Weights of a small GPT-style language model, trained from scratch on English Wikipedia.
Size: 16 layers, vocabulary 4096.
Each number is 50 + 10 x the weight over the matrix's rms, rounded and kept within 0 to 99. Layers, rows and columns count from 0.

# layer 6 attention query, 128x128, rms 0.142, rows 0-31, columns 64-127
52 45 52 49 57 60 46 69 60 59 48 54 48 38 53 47 53 50 44 64 42 55 54 56 60 41 63 59 60 44 47 48 51 49 41 58 56 38 44 42 46 65 59 44 40 38 45 50 54 53 46 57 52 51 49 52 58 56 50 55 56 56 42 53
55 53 56 52 45 63 35 61 58 47 55 44 54 36 55 46 57 51 48 46 59 30 53 70 39 60 38 52 48 51 38 61 68 44 51 30 52 50 58 62 60 65 58 56 35 53 39 52 60 45 67 47 51 57 55 44 53 46 58 54 48 44 44 30
50 47 47 48 53 38 44 59 46 46 47 49 32 46 58 47 33 47 49 58 47 55 65 42 50 48 67 45 71 46 47 47 42 58 55 50 66 42 49 53 56 54 67 52 46 59 45 40 52 52 48 48 32 52 35 51 58 52 43 56 41 72 41 38
57 60 54 66 48 48 32 64 43 51 43 52 57 53 44 58 51 49 53 45 62 51 50 52 40 53 53 53 51 46 45 55 57 50 48 50 53 43 51 49 42 49 58 32 43 54 57 54 69 38 59 43 55 38 48 42 45 53 65 50 60 42 56 55
61 52 46 43 37 47 39 54 59 44 64 56 54 27 60 45 61 50 56 63 59 34 62 50 50 54 55 53 55 46 41 28 49 57 48 42 59 52 54 50 40 60 59 50 47 56 42 36 60 51 51 48 48 55 48 52 47 63 65 45 68 42 54 44
44 51 51 64 46 46 53 52 44 53 49 49 57 57 68 34 57 46 47 41 47 32 47 54 59 50 49 52 56 56 55 33 52 65 57 49 54 59 53 52 58 42 47 60 62 53 53 46 37 56 61 40 53 55 46 51 57 43 59 55 63 48 50 51
50 48 41 50 46 52 40 58 39 49 57 40 62 54 49 38 61 56 51 47 46 62 40 60 42 45 38 55 31 49 42 46 54 46 59 42 53 61 51 57 55 40 48 58 52 45 55 50 53 44 64 55 57 58 38 58 55 47 45 56 55 54 53 48
36 46 36 47 58 47 61 56 56 52 50 32 56 68 47 54 32 54 55 43 41 52 39 40 66 40 44 59 47 73 55 45 58 54 44 52 48 56 42 47 60 49 44 47 60 55 39 59 46 52 44 41 63 56 59 58 50 40 38 60 50 52 46 52
57 55 62 57 55 58 37 40 46 53 63 58 56 49 38 42 65 51 74 56 45 76 48 39 36 52 55 54 35 41 44 39 59 59 64 39 48 56 40 52 52 72 62 39 52 43 44 37 65 64 55 53 52 47 59 51 43 56 65 34 49 32 59 63
53 49 36 53 58 62 56 60 54 55 55 44 55 38 32 52 51 51 60 69 49 55 56 46 49 40 48 60 57 46 44 48 56 51 53 52 39 57 42 46 46 39 55 53 50 50 49 52 46 48 53 56 71 51 39 61 47 38 42 48 60 55 59 65
66 68 58 50 42 51 48 45 55 36 48 73 44 49 33 40 61 42 72 52 58 47 61 60 41 54 59 41 50 50 37 34 45 55 52 50 52 52 42 51 39 59 47 50 58 50 63 39 58 44 42 46 55 50 43 53 48 50 59 46 38 43 57 54
46 43 44 56 40 37 57 59 57 50 57 48 54 56 41 47 53 54 56 47 46 43 41 42 51 41 66 57 72 52 55 49 51 58 45 51 59 44 48 41 47 61 62 39 60 53 39 61 63 44 55 45 49 45 38 56 45 59 45 54 52 64 43 35
45 60 65 49 54 51 50 45 46 44 40 51 56 51 53 49 62 44 45 54 50 40 44 51 57 47 44 63 50 40 49 45 64 53 65 47 63 41 70 46 40 31 64 48 54 49 50 51 48 57 53 40 47 49 56 53 44 51 35 58 57 54 47 44
49 55 40 44 35 46 55 37 50 49 56 52 54 56 49 51 44 34 56 50 50 60 49 60 51 48 47 29 35 55 71 61 59 42 48 58 38 61 38 63 63 50 36 61 48 47 51 67 49 48 41 41 43 51 51 62 40 51 61 55 41 49 52 51
48 54 58 32 47 43 49 55 58 41 44 59 44 29 49 56 57 42 47 63 42 43 53 28 53 47 44 53 52 48 67 64 41 43 18 47 64 27 39 67 42 38 44 54 50 46 43 64 46 54 68 50 48 57 45 49 44 63 42 28 62 38 50 41
41 63 35 51 52 52 31 54 42 58 53 61 65 58 38 43 48 62 55 46 64 52 60 54 52 55 55 40 51 52 48 55 53 79 51 44 51 56 34 65 48 53 44 35 42 53 67 62 41 47 42 53 52 48 51 48 53 43 62 44 45 57 61 25
48 41 51 55 50 54 58 52 33 53 58 42 42 37 50 52 33 50 59 47 44 57 56 49 49 49 50 59 47 67 55 43 50 53 52 54 45 37 61 59 46 59 58 59 55 58 48 52 44 44 50 38 51 63 50 51 37 42 63 44 48 59 50 45
59 41 50 49 66 57 44 50 61 64 55 53 49 62 55 49 38 58 58 41 53 41 41 60 51 52 43 56 46 55 67 54 36 37 60 45 51 63 35 49 57 52 57 55 58 53 57 40 48 50 39 50 56 61 50 41 47 57 55 41 55 56 28 53
48 58 55 53 60 55 57 47 55 54 35 56 51 71 42 60 49 50 43 43 46 33 42 48 51 43 49 65 58 54 55 46 62 45 48 48 58 60 43 56 55 43 48 57 58 38 29 61 50 56 45 55 62 51 46 43 54 46 66 38 54 58 57 65
53 51 44 49 64 50 58 56 38 71 43 44 51 54 70 46 42 53 54 28 38 42 53 46 38 58 40 47 52 63 55 39 44 59 61 51 51 52 54 74 57 46 42 53 47 45 45 45 50 50 49 62 59 51 54 60 31 55 77 65 38 48 42 51
48 52 50 47 56 38 54 48 59 64 55 46 55 52 51 46 45 44 42 39 46 43 32 45 48 56 48 45 48 49 61 63 52 45 50 47 55 61 35 47 64 45 46 55 42 53 50 28 53 49 44 57 45 55 57 46 61 46 56 48 58 48 42 57
45 45 44 44 43 63 60 68 39 48 44 49 24 46 53 63 42 46 49 49 56 57 66 47 39 53 40 45 48 50 57 54 46 47 49 46 30 57 43 49 44 49 51 55 48 42 59 45 35 52 40 55 39 53 46 58 48 50 48 64 54 43 45 37
43 46 52 54 56 45 65 64 39 46 54 59 40 52 39 51 52 39 52 51 56 51 41 60 56 38 43 63 63 54 65 61 68 55 45 57 42 70 54 57 54 53 49 51 24 52 64 58 56 53 49 52 40 57 55 44 67 62 35 39 48 49 52 39
66 48 55 51 40 34 44 54 55 45 34 48 28 40 58 67 55 60 43 38 51 54 45 42 47 42 34 45 54 46 40 76 55 60 59 46 52 44 43 60 43 40 69 52 49 51 42 31 35 56 79 57 58 46 36 51 54 42 38 39 57 52 58 64
45 37 44 40 38 55 53 64 52 54 48 38 53 40 51 52 58 48 28 58 60 36 42 52 64 56 55 31 36 48 66 48 57 41 48 40 57 42 50 48 45 31 53 49 48 56 38 38 35 52 39 65 41 52 48 60 46 53 41 52 52 63 39 56
47 44 63 54 49 47 52 63 64 53 55 48 47 35 51 46 40 37 51 49 46 55 67 44 48 48 48 50 34 47 44 53 46 51 40 58 61 44 47 50 38 65 43 73 36 44 28 39 70 51 54 47 51 64 57 35 63 35 47 48 58 45 45 45
57 50 53 56 30 51 53 53 57 52 48 59 39 54 48 48 32 59 33 32 46 45 50 44 45 54 43 50 47 51 54 54 50 68 56 66 34 45 47 46 56 42 42 47 49 40 36 40 52 45 55 58 55 48 57 55 46 58 68 36 34 43 41 56
55 51 45 49 47 59 53 56 58 47 38 46 61 69 30 53 46 55 53 46 23 45 64 49 46 43 58 60 55 56 63 50 47 37 49 53 44 59 40 55 45 31 66 30 65 55 45 39 52 55 45 49 42 42 53 46 45 49 50 48 74 45 53 58
60 42 41 49 52 54 58 58 51 44 47 64 39 38 48 54 67 32 68 61 55 59 63 66 65 41 71 37 42 34 36 51 67 48 60 69 50 60 54 51 38 33 45 43 45 54 36 47 58 41 54 42 35 54 43 52 55 39 74 38 64 40 43 47
55 54 36 48 55 53 65 59 48 37 49 64 41 52 33 59 53 49 44 37 50 47 54 25 50 56 41 50 48 46 72 43 53 51 53 54 58 43 43 52 33 43 60 51 48 57 41 37 56 39 41 57 46 69 48 49 51 39 58 56 50 30 54 61
44 49 44 58 37 60 55 57 54 54 40 38 49 62 45 59 38 58 41 47 51 42 44 43 57 51 37 37 34 43 70 51 38 52 68 67 41 64 39 49 50 47 43 45 61 68 67 67 66 46 64 43 47 66 52 51 62 36 47 39 40 39 58 67
39 28 41 42 55 52 69 53 61 70 44 51 50 54 62 49 43 53 47 58 50 51 45 65 56 44 49 48 43 54 44 56 35 68 46 52 53 54 35 63 43 46 44 60 45 54 48 60 45 47 47 60 43 53 50 45 55 62 61 44 56 54 58 39
# layer 6 attention key, 128x128, rms 0.147, rows 0-31, columns 64-127
41 48 48 56 49 34 55 39 45 45 43 33 53 57 39 43 42 51 62 50 47 39 37 52 57 41 46 55 43 53 40 57 52 52 54 40 48 60 46 52 66 44 38 34 58 55 42 47 46 60 47 43 57 35 48 54 55 55 46 43 49 62 59 45
52 35 41 53 63 46 42 48 54 54 41 50 60 59 51 54 49 40 57 46 34 63 44 43 59 53 41 60 49 52 60 50 53 52 55 69 50 47 50 44 48 62 57 48 57 63 56 40 49 43 42 39 45 51 57 43 51 45 55 41 42 43 42 65
53 54 51 42 49 51 52 46 51 52 45 46 50 47 49 49 45 46 56 52 63 48 54 54 47 57 36 48 37 50 46 50 49 41 52 61 47 62 50 45 51 51 57 59 48 44 63 58 42 60 41 57 64 47 53 49 44 46 37 50 48 48 39 76
49 25 54 58 60 44 59 38 48 50 58 37 61 51 66 47 45 54 47 47 33 57 37 50 52 46 43 52 45 55 32 51 47 55 64 66 49 57 55 49 52 61 59 40 43 51 50 54 55 52 46 51 49 48 62 47 44 48 42 53 52 57 45 49
56 46 58 50 53 37 63 44 45 38 46 65 51 46 59 62 57 52 70 48 47 45 25 41 43 57 36 41 66 64 28 52 38 55 39 62 52 67 43 59 47 41 50 28 45 57 43 55 65 43 55 57 52 51 45 67 57 40 45 48 32 47 44 70
53 63 46 43 48 55 47 46 56 48 42 57 53 58 61 42 70 53 39 63 52 43 66 49 54 53 61 38 51 58 42 37 46 62 38 45 45 50 46 50 39 46 49 35 44 40 41 37 59 40 51 54 53 45 47 47 42 66 53 66 44 48 52 54
58 70 52 39 62 57 50 29 39 42 56 55 41 50 60 66 48 57 68 52 40 56 59 42 34 55 36 59 50 47 38 55 40 46 43 44 51 47 40 54 34 50 69 33 47 50 51 64 48 47 53 47 51 46 44 47 59 45 55 38 48 46 58 48
43 51 32 40 53 53 55 47 52 43 43 48 35 51 47 55 44 47 58 63 69 39 76 59 63 53 67 45 57 48 46 59 42 41 44 29 36 59 62 59 64 67 40 44 57 52 33 49 47 44 61 48 29 43 66 36 35 59 39 40 46 53 61 32
59 25 46 38 41 67 52 46 51 44 57 33 56 46 47 45 44 54 69 45 51 53 40 46 59 54 47 42 44 52 19 53 50 55 46 50 54 58 58 34 58 64 52 55 40 44 51 37 47 37 41 48 51 48 58 57 61 49 46 47 39 60 62 56
43 55 49 46 38 48 48 43 49 52 50 47 51 54 48 52 53 65 47 46 45 48 44 60 53 37 65 60 72 52 47 45 67 61 40 64 58 47 55 28 48 38 50 41 43 47 51 60 66 30 52 46 47 55 26 48 51 62 51 67 65 56 50 45
42 40 53 44 56 54 47 63 59 56 59 52 57 56 63 42 45 63 54 52 46 36 38 34 58 53 44 50 47 47 41 48 50 48 47 66 59 59 49 38 54 44 46 49 39 39 57 60 59 44 68 49 62 39 56 61 40 67 43 54 47 53 50 66
59 43 44 46 46 53 40 44 50 49 44 41 55 46 47 67 24 52 47 43 50 44 55 45 57 64 53 65 44 59 41 56 37 46 45 55 53 51 44 56 25 51 55 36 35 61 67 57 43 48 38 56 51 48 52 64 58 63 46 47 40 60 52 46
57 50 56 52 56 52 50 56 43 57 57 40 50 57 59 38 43 51 65 50 51 58 62 42 65 47 48 51 47 56 62 40 39 58 55 34 57 40 45 43 50 74 53 42 47 53 44 42 53 58 56 56 62 38 55 60 46 38 54 57 57 46 54 51
57 63 54 56 44 65 54 49 48 56 43 61 46 42 54 53 55 31 61 44 64 46 59 45 57 47 52 54 81 53 45 50 54 59 51 32 54 44 53 57 57 72 51 59 41 53 54 36 44 48 44 60 44 56 68 47 50 56 49 45 41 44 51 39
43 32 52 47 49 41 61 54 57 45 44 59 42 41 36 56 59 56 58 50 59 52 38 52 61 60 60 63 69 59 51 40 52 66 42 69 65 49 44 50 41 50 59 32 58 39 57 52 49 41 61 57 42 50 45 56 45 49 57 51 43 49 39 52
56 52 55 50 48 48 50 46 70 49 42 37 39 58 68 48 57 46 47 41 45 53 42 55 58 59 56 51 59 53 60 44 48 57 56 49 75 43 35 44 38 40 40 60 60 70 52 65 48 52 58 45 59 57 47 51 56 44 49 56 60 33 39 50
48 49 31 44 66 71 54 57 41 49 62 40 42 38 61 55 33 50 52 42 58 54 58 41 56 58 59 41 59 52 53 47 51 58 59 42 57 43 47 64 62 61 59 46 32 37 44 49 42 52 54 55 66 37 44 54 56 54 57 60 44 51 44 37
50 51 44 44 55 45 49 36 51 63 57 55 64 47 62 36 66 58 52 55 45 57 31 51 40 56 31 57 43 60 36 65 53 55 48 62 50 45 42 38 50 43 51 61 52 60 50 56 54 58 56 52 57 52 45 48 57 38 54 61 51 57 62 43
42 60 52 40 55 45 61 49 49 54 30 53 41 40 44 58 45 36 37 39 47 66 50 56 37 57 56 61 39 57 60 52 53 59 59 35 47 53 42 43 46 36 61 52 35 55 39 44 54 43 43 56 43 47 71 43 48 60 50 43 51 41 39 53
58 51 53 49 36 54 57 46 50 40 55 46 62 40 51 36 62 56 47 65 47 66 48 45 35 52 46 45 53 66 53 36 51 55 53 50 44 51 39 53 47 55 58 55 51 64 39 46 43 28 49 49 47 41 32 45 38 37 47 40 61 52 66 67
47 52 37 48 28 90 60 39 57 63 40 43 20 41 56 79 41 51 50 32 56 41 41 58 50 48 43 73 61 57 64 64 67 70 48 33 50 42 63 68 45 36 51 41 48 55 37 71 29 52 51 59 53 47 54 60 47 48 65 69 64 63 46 50
50 52 49 35 44 34 31 53 43 56 51 52 46 67 45 57 35 50 53 42 44 46 46 38 50 59 49 49 66 70 48 50 48 61 44 53 62 50 32 47 43 39 43 37 46 46 46 59 56 49 40 65 57 49 47 61 64 56 43 50 40 43 53 72
45 47 69 51 59 63 62 44 50 45 53 37 49 53 45 56 51 48 48 64 44 55 48 49 60 51 59 44 46 36 35 50 34 49 66 54 37 50 40 46 54 51 64 56 42 47 55 54 51 51 50 54 58 41 49 67 46 45 54 48 48 55 42 65
57 62 45 41 51 47 54 55 43 47 38 52 61 58 57 48 47 58 59 57 40 63 60 56 39 46 45 41 65 62 43 43 48 57 43 62 60 47 60 40 51 45 55 48 39 50 50 28 53 45 37 50 46 56 52 58 63 50 50 57 56 48 39 55
46 44 58 55 42 45 57 60 39 45 48 56 71 42 52 50 38 59 65 41 48 60 33 60 42 49 50 48 28 47 46 38 53 38 49 63 57 46 52 35 29 57 48 38 57 48 65 45 59 54 46 44 43 52 35 60 40 59 38 35 57 69 47 36
34 45 59 49 45 61 46 52 41 58 49 47 53 55 52 49 41 36 45 36 56 43 24 50 48 65 41 38 40 57 54 52 44 61 47 50 41 44 53 44 42 54 66 54 52 48 40 73 45 47 38 50 48 46 42 42 50 52 56 43 50 57 53 60
53 53 49 43 44 44 47 52 64 57 41 56 54 41 51 41 56 53 41 54 39 49 44 41 51 52 51 50 40 35 37 36 45 57 66 48 49 65 51 41 43 29 41 42 53 61 48 44 53 50 46 63 61 55 46 51 55 59 39 46 44 73 51 48
42 47 45 32 49 44 40 42 45 43 52 48 39 48 46 62 50 70 46 45 47 51 66 59 48 48 49 27 61 41 54 39 57 49 45 42 41 52 58 40 32 41 38 57 31 58 44 70 51 41 51 50 49 47 42 42 59 59 54 29 34 45 63 43
33 47 47 38 43 46 53 44 32 50 62 43 40 54 55 46 41 41 41 49 61 49 31 43 52 63 54 65 65 53 51 62 57 61 68 31 34 40 57 49 48 38 42 65 46 36 62 49 49 66 32 46 41 42 47 59 39 54 48 44 63 41 42 43
47 44 41 34 32 37 38 49 52 54 69 42 62 58 52 43 56 63 52 53 63 32 67 45 43 59 58 46 61 48 50 27 53 55 53 47 53 43 42 52 37 45 63 48 54 55 44 50 59 41 61 49 50 57 33 44 46 42 61 58 61 46 43 22
39 53 56 45 53 61 40 45 65 47 48 62 52 48 60 42 49 60 51 51 64 42 55 66 37 39 38 38 55 36 47 31 61 60 49 35 47 52 57 45 42 53 60 72 68 68 59 42 46 50 38 61 59 47 49 47 52 46 49 49 37 57 45 38
74 46 50 48 62 43 39 63 54 47 37 45 53 56 57 44 60 69 50 54 50 46 42 39 59 57 65 35 39 40 51 55 50 41 43 45 42 39 67 36 35 38 58 30 39 46 51 41 56 37 45 46 50 55 57 45 47 58 62 48 38 51 42 45
# layer 6 attention value, 128x128, rms 0.213, rows 0-22, columns 64-127
50 49 40 33 57 59 37 52 53 62 32 46 59 54 51 50 53 43 55 43 43 48 53 52 54 50 42 45 46 44 51 47 73 54 43 53 50 58 49 40 54 42 49 55 51 44 59 49 37 52 39 43 57 46 47 42 60 45 46 56 38 46 54 53
58 47 47 53 27 47 59 47 53 48 59 41 55 45 56 48 41 51 43 57 56 40 46 29 46 41 53 57 72 38 50 37 53 54 52 58 52 49 49 58 58 43 52 46 55 46 42 48 52 48 56 44 51 52 40 49 50 55 48 40 57 41 51 51
56 61 49 52 55 52 49 52 51 45 56 55 49 50 49 55 52 46 52 66 53 55 53 58 66 48 50 43 36 54 55 49 58 44 41 50 47 54 54 44 57 52 44 57 50 45 42 39 45 58 52 63 47 50 53 52 35 50 49 52 40 44 42 50
64 50 57 57 53 49 45 46 45 47 42 58 44 54 58 48 47 43 42 49 44 56 62 41 44 44 35 58 48 40 48 53 40 52 51 45 54 44 51 54 49 58 60 59 49 46 46 43 54 56 45 48 52 57 53 37 50 45 41 48 42 54 49 41
48 48 47 47 58 43 57 42 52 55 56 60 63 57 48 49 48 45 55 39 53 47 52 57 52 50 55 61 59 51 41 51 49 49 43 49 47 53 49 44 52 59 53 54 65 56 52 40 44 56 52 54 54 51 54 54 52 57 52 52 52 55 59 43
46 39 43 52 49 46 49 49 55 43 43 39 50 50 47 44 53 43 44 58 62 60 54 42 56 58 46 33 45 43 57 42 52 58 61 51 47 48 45 48 53 52 59 54 65 57 43 46 52 49 48 52 47 57 42 57 61 55 50 55 46 39 43 41
40 39 49 60 43 46 39 56 58 55 68 60 49 51 45 44 53 42 51 40 42 47 50 46 46 47 48 56 35 59 59 50 70 45 59 42 44 61 55 47 41 53 54 51 51 52 53 45 47 50 54 41 58 52 39 57 48 51 42 50 44 46 55 43
57 44 60 50 39 42 57 50 53 60 60 67 44 53 51 55 48 47 50 58 38 57 38 49 55 47 61 58 61 43 50 49 35 50 50 51 54 44 47 52 54 55 39 48 56 50 51 58 49 49 53 47 43 49 60 64 48 56 53 50 51 54 45 59
62 40 52 45 34 53 63 55 52 56 59 48 48 55 47 41 39 51 46 37 54 50 38 46 44 57 57 53 59 43 53 47 54 54 53 54 55 49 60 45 49 45 48 48 49 59 40 41 56 45 58 60 49 62 31 53 45 41 49 58 58 49 43 42
47 49 67 50 48 58 61 47 52 47 48 51 46 55 46 54 47 52 53 50 56 49 38 55 42 58 52 54 47 44 49 41 48 50 63 57 51 37 56 50 52 50 52 48 43 41 48 45 52 62 43 51 45 55 49 53 59 56 50 55 64 48 42 56
54 51 58 57 58 50 55 53 46 46 59 54 56 56 50 45 55 57 50 42 62 55 52 50 46 50 49 49 42 38 55 41 55 55 44 53 53 50 54 52 51 46 41 70 58 48 36 43 50 51 50 60 50 58 53 50 50 59 39 49 51 47 44 57
51 56 61 53 51 64 44 55 56 43 33 42 49 42 51 57 50 48 60 38 50 44 38 54 48 49 35 54 47 45 51 56 52 56 61 56 53 45 59 44 54 44 49 48 48 49 50 42 46 53 52 49 67 38 49 56 44 53 47 59 53 60 41 52
56 57 48 58 58 47 52 54 57 54 57 53 51 42 55 55 47 45 48 57 44 51 57 66 50 48 46 55 52 54 45 50 52 50 60 50 46 49 49 56 51 44 58 63 57 47 53 55 48 59 45 58 43 63 50 47 47 54 46 48 53 49 60 53
58 54 43 49 42 50 60 37 55 52 38 44 61 60 53 48 46 54 44 45 57 40 56 50 57 47 47 54 46 53 43 50 46 52 50 47 52 49 54 50 42 56 41 53 38 45 48 54 55 58 47 64 54 49 59 50 50 49 49 53 49 56 51 43
51 50 41 49 49 56 39 48 53 56 46 48 61 41 45 50 55 69 49 50 70 50 64 65 59 48 52 46 46 43 57 49 41 50 38 48 35 57 40 42 48 45 38 49 53 62 64 52 48 47 53 40 47 42 55 55 70 44 51 49 38 51 49 47
49 40 50 46 47 51 68 57 54 61 54 56 50 47 51 40 39 53 49 37 55 67 51 51 47 54 45 51 55 43 48 42 51 39 51 48 40 56 58 60 42 33 44 56 58 51 42 43 56 49 50 48 42 54 49 54 46 46 58 52 66 49 49 59
55 44 60 44 49 60 59 53 45 44 41 63 40 31 47 53 48 52 51 40 53 62 65 47 62 56 56 51 46 58 37 54 65 54 55 46 51 47 53 45 37 48 58 46 49 45 53 50 48 46 57 38 54 48 51 46 56 54 54 46 52 43 54 54
39 61 56 45 55 48 63 46 54 44 51 58 47 55 47 41 40 52 48 57 61 40 59 51 47 43 44 52 48 48 50 47 50 52 57 59 50 53 58 46 39 51 55 52 56 54 49 38 48 38 46 37 60 57 38 44 46 51 48 47 68 60 52 48
50 53 56 49 57 51 43 53 37 49 45 49 41 62 43 55 53 49 45 46 53 52 56 41 43 43 55 60 63 40 42 47 51 43 47 51 50 50 54 52 39 44 52 43 36 37 59 41 51 46 48 48 38 50 41 60 52 57 56 56 69 39 51 55
52 52 53 42 49 50 43 46 40 44 64 54 52 51 47 58 47 34 64 50 54 45 59 41 44 48 54 56 58 45 50 48 46 48 49 64 46 51 47 63 49 49 48 56 57 50 50 63 56 50 52 47 52 48 45 50 58 51 47 49 66 58 54 49
52 62 59 50 55 43 54 49 28 53 46 52 36 45 67 66 36 43 63 53 33 60 56 46 46 52 50 58 56 51 46 47 50 39 51 61 55 41 37 49 41 48 52 43 38 44 59 48 49 51 62 52 37 45 51 41 53 50 56 42 54 49 36 55
55 43 55 66 67 49 51 50 59 61 54 50 47 49 66 55 43 49 48 51 50 67 61 53 53 47 37 60 50 42 50 58 52 49 63 57 54 48 45 42 40 48 58 53 43 52 48 43 58 53 54 54 59 32 67 54 53 50 48 48 40 68 47 53
54 55 47 51 55 53 50 38 42 49 44 46 54 44 38 49 54 47 62 47 44 42 54 49 66 51 42 65 54 53 62 48 43 46 48 56 60 63 58 59 46 67 47 46 45 38 49 48 48 62 56 47 54 47 47 46 50 55 43 52 57 49 64 52
# layer 6 attention output (transposed), 128x128, rms 0.176, rows 0-21, columns 64-127
64 50 31 51 59 45 43 52 37 61 49 52 49 57 57 49 52 48 44 36 37 33 50 47 54 61 43 59 46 58 54 56 52 50 57 45 43 45 53 69 48 58 53 47 55 62 47 51 44 55 53 71 51 48 57 57 51 66 56 48 51 43 33 57
41 44 47 56 46 66 53 54 48 43 68 34 47 39 44 57 47 56 50 63 51 52 42 50 44 54 48 40 45 53 54 57 46 40 50 49 39 53 51 49 54 41 50 45 64 37 65 52 43 39 35 49 55 45 40 54 60 49 37 44 60 57 50 30
49 48 50 59 40 42 43 48 48 46 46 60 50 47 46 37 43 42 63 40 66 43 53 49 67 47 44 43 58 50 48 50 49 43 39 45 57 41 53 39 50 48 51 43 53 54 34 41 41 44 46 38 54 69 52 59 33 41 50 52 49 43 59 60
43 55 61 45 44 45 78 51 45 46 45 55 39 62 52 51 65 52 48 37 35 39 67 59 43 46 45 61 57 40 49 52 50 49 57 69 52 46 40 44 40 62 55 52 56 55 51 54 43 39 49 62 53 47 60 52 52 58 57 49 51 44 58 51
53 60 54 47 55 54 48 43 39 52 60 57 58 40 56 59 53 48 52 44 54 35 49 29 45 44 52 51 49 47 37 50 47 52 57 60 52 52 45 48 60 56 51 44 52 53 41 53 55 44 56 57 49 45 59 52 45 45 64 45 59 44 42 51
42 36 67 42 49 52 51 61 45 37 55 36 34 52 57 40 59 51 53 48 67 55 51 52 55 40 52 53 40 56 54 44 67 56 43 44 50 54 35 63 44 47 64 48 54 40 44 38 43 42 46 41 50 56 37 53 47 59 60 42 51 48 53 44
52 41 56 55 52 51 39 39 55 55 55 71 56 55 32 29 43 44 48 51 64 56 56 56 63 42 41 59 48 56 42 48 46 56 51 48 43 52 50 45 52 55 63 42 35 54 46 55 44 46 54 51 54 53 44 47 50 61 38 48 43 54 48 56
64 47 48 46 68 61 50 35 37 54 44 53 52 62 56 61 46 54 44 58 58 63 59 48 53 50 55 36 47 54 44 60 43 46 49 50 61 45 43 48 57 56 30 57 58 50 50 50 51 47 47 56 50 42 52 38 43 49 45 48 54 40 57 54
44 52 47 54 43 59 55 56 54 54 64 22 38 65 30 51 39 54 44 66 53 57 49 65 43 47 47 53 39 56 53 50 41 44 45 38 40 58 49 40 44 37 50 36 50 54 64 58 47 44 49 34 57 57 66 53 59 51 48 50 53 60 30 51
63 65 52 53 40 57 54 45 42 48 46 39 42 52 54 53 56 51 46 52 52 63 40 53 47 46 42 51 61 56 49 42 49 36 43 57 46 50 42 53 46 47 49 41 43 41 60 61 60 53 55 56 52 36 49 44 48 46 38 41 47 42 54 50
53 50 34 57 52 45 58 40 49 40 48 45 42 49 53 55 59 48 44 49 41 48 65 49 53 57 53 49 54 60 47 49 49 52 59 42 42 45 58 66 49 49 41 42 48 55 43 54 51 51 46 34 57 51 56 69 53 54 41 48 54 49 46 41
54 52 53 58 48 66 49 69 60 39 47 49 52 49 58 53 44 49 56 44 44 48 37 52 57 31 49 47 39 58 40 46 44 51 47 57 59 41 57 52 46 31 54 47 62 57 49 45 53 55 75 53 54 36 53 46 56 46 58 56 48 58 48 51
48 52 49 46 46 47 42 61 43 48 54 65 54 47 44 40 59 51 59 40 44 52 52 46 47 57 47 55 56 53 56 72 54 49 41 65 47 40 48 59 47 58 45 54 60 52 47 47 48 54 47 63 44 48 56 42 41 60 53 48 41 41 50 47
44 57 30 59 43 47 46 54 46 54 56 55 45 58 52 53 47 51 55 46 51 47 54 50 61 49 72 50 49 46 61 41 45 75 47 48 47 46 45 42 51 49 46 52 44 64 55 51 45 55 61 57 58 47 57 46 45 50 51 49 52 47 51 58
55 62 32 66 53 36 45 50 62 45 49 52 61 55 48 44 56 51 49 44 42 54 58 39 48 49 43 48 50 54 48 50 58 58 47 56 69 52 46 45 47 50 49 55 44 42 57 36 57 54 47 48 58 60 44 35 53 49 52 66 62 52 69 45
52 47 63 54 53 49 41 50 43 50 39 40 52 49 52 63 20 54 47 57 45 52 42 61 39 40 41 52 66 49 57 52 53 52 44 35 35 55 49 51 51 42 59 45 58 39 57 47 60 63 62 37 43 55 52 50 53 57 45 44 57 47 46 46
53 48 62 59 38 45 43 51 45 42 42 45 45 49 43 43 44 45 57 42 38 61 54 36 57 54 60 47 39 43 35 48 54 57 60 55 36 47 51 56 38 49 55 43 44 58 49 65 54 48 44 62 57 44 60 42 56 46 50 50 37 56 63 48
54 55 51 65 56 46 67 65 52 57 39 53 51 52 46 53 38 52 54 55 48 55 46 67 55 41 55 36 51 46 49 57 48 52 41 44 60 56 53 58 53 58 45 43 56 52 50 56 61 47 40 44 55 59 50 37 59 53 25 43 45 56 49 60
51 48 73 67 61 51 62 50 44 49 45 42 55 49 31 54 44 44 49 57 51 49 46 40 42 49 46 64 34 61 65 50 40 49 62 57 54 52 54 53 47 47 64 39 53 54 46 60 53 55 60 52 46 48 50 46 48 42 52 40 58 59 51 29
53 40 49 49 55 53 52 39 43 52 42 45 56 48 54 53 51 51 54 66 47 54 41 62 50 33 63 36 51 50 41 52 52 63 47 57 51 55 45 51 51 46 43 41 48 50 46 52 49 58 43 54 55 47 46 49 43 52 60 53 49 42 53 43
60 40 42 49 45 43 59 51 43 48 35 56 51 58 68 53 62 45 52 45 38 50 33 35 43 55 62 60 55 51 57 59 45 60 58 57 64 46 53 50 42 53 43 46 53 35 50 50 49 60 42 59 43 39 62 57 43 37 49 55 64 37 47 50
51 60 49 48 35 41 38 49 51 50 38 67 57 53 61 56 41 60 64 29 42 40 62 46 46 61 48 44 39 38 50 49 59 40 61 59 58 48 48 47 47 46 50 60 53 47 37 57 65 52 55 57 59 35 63 58 34 52 41 51 49 35 62 57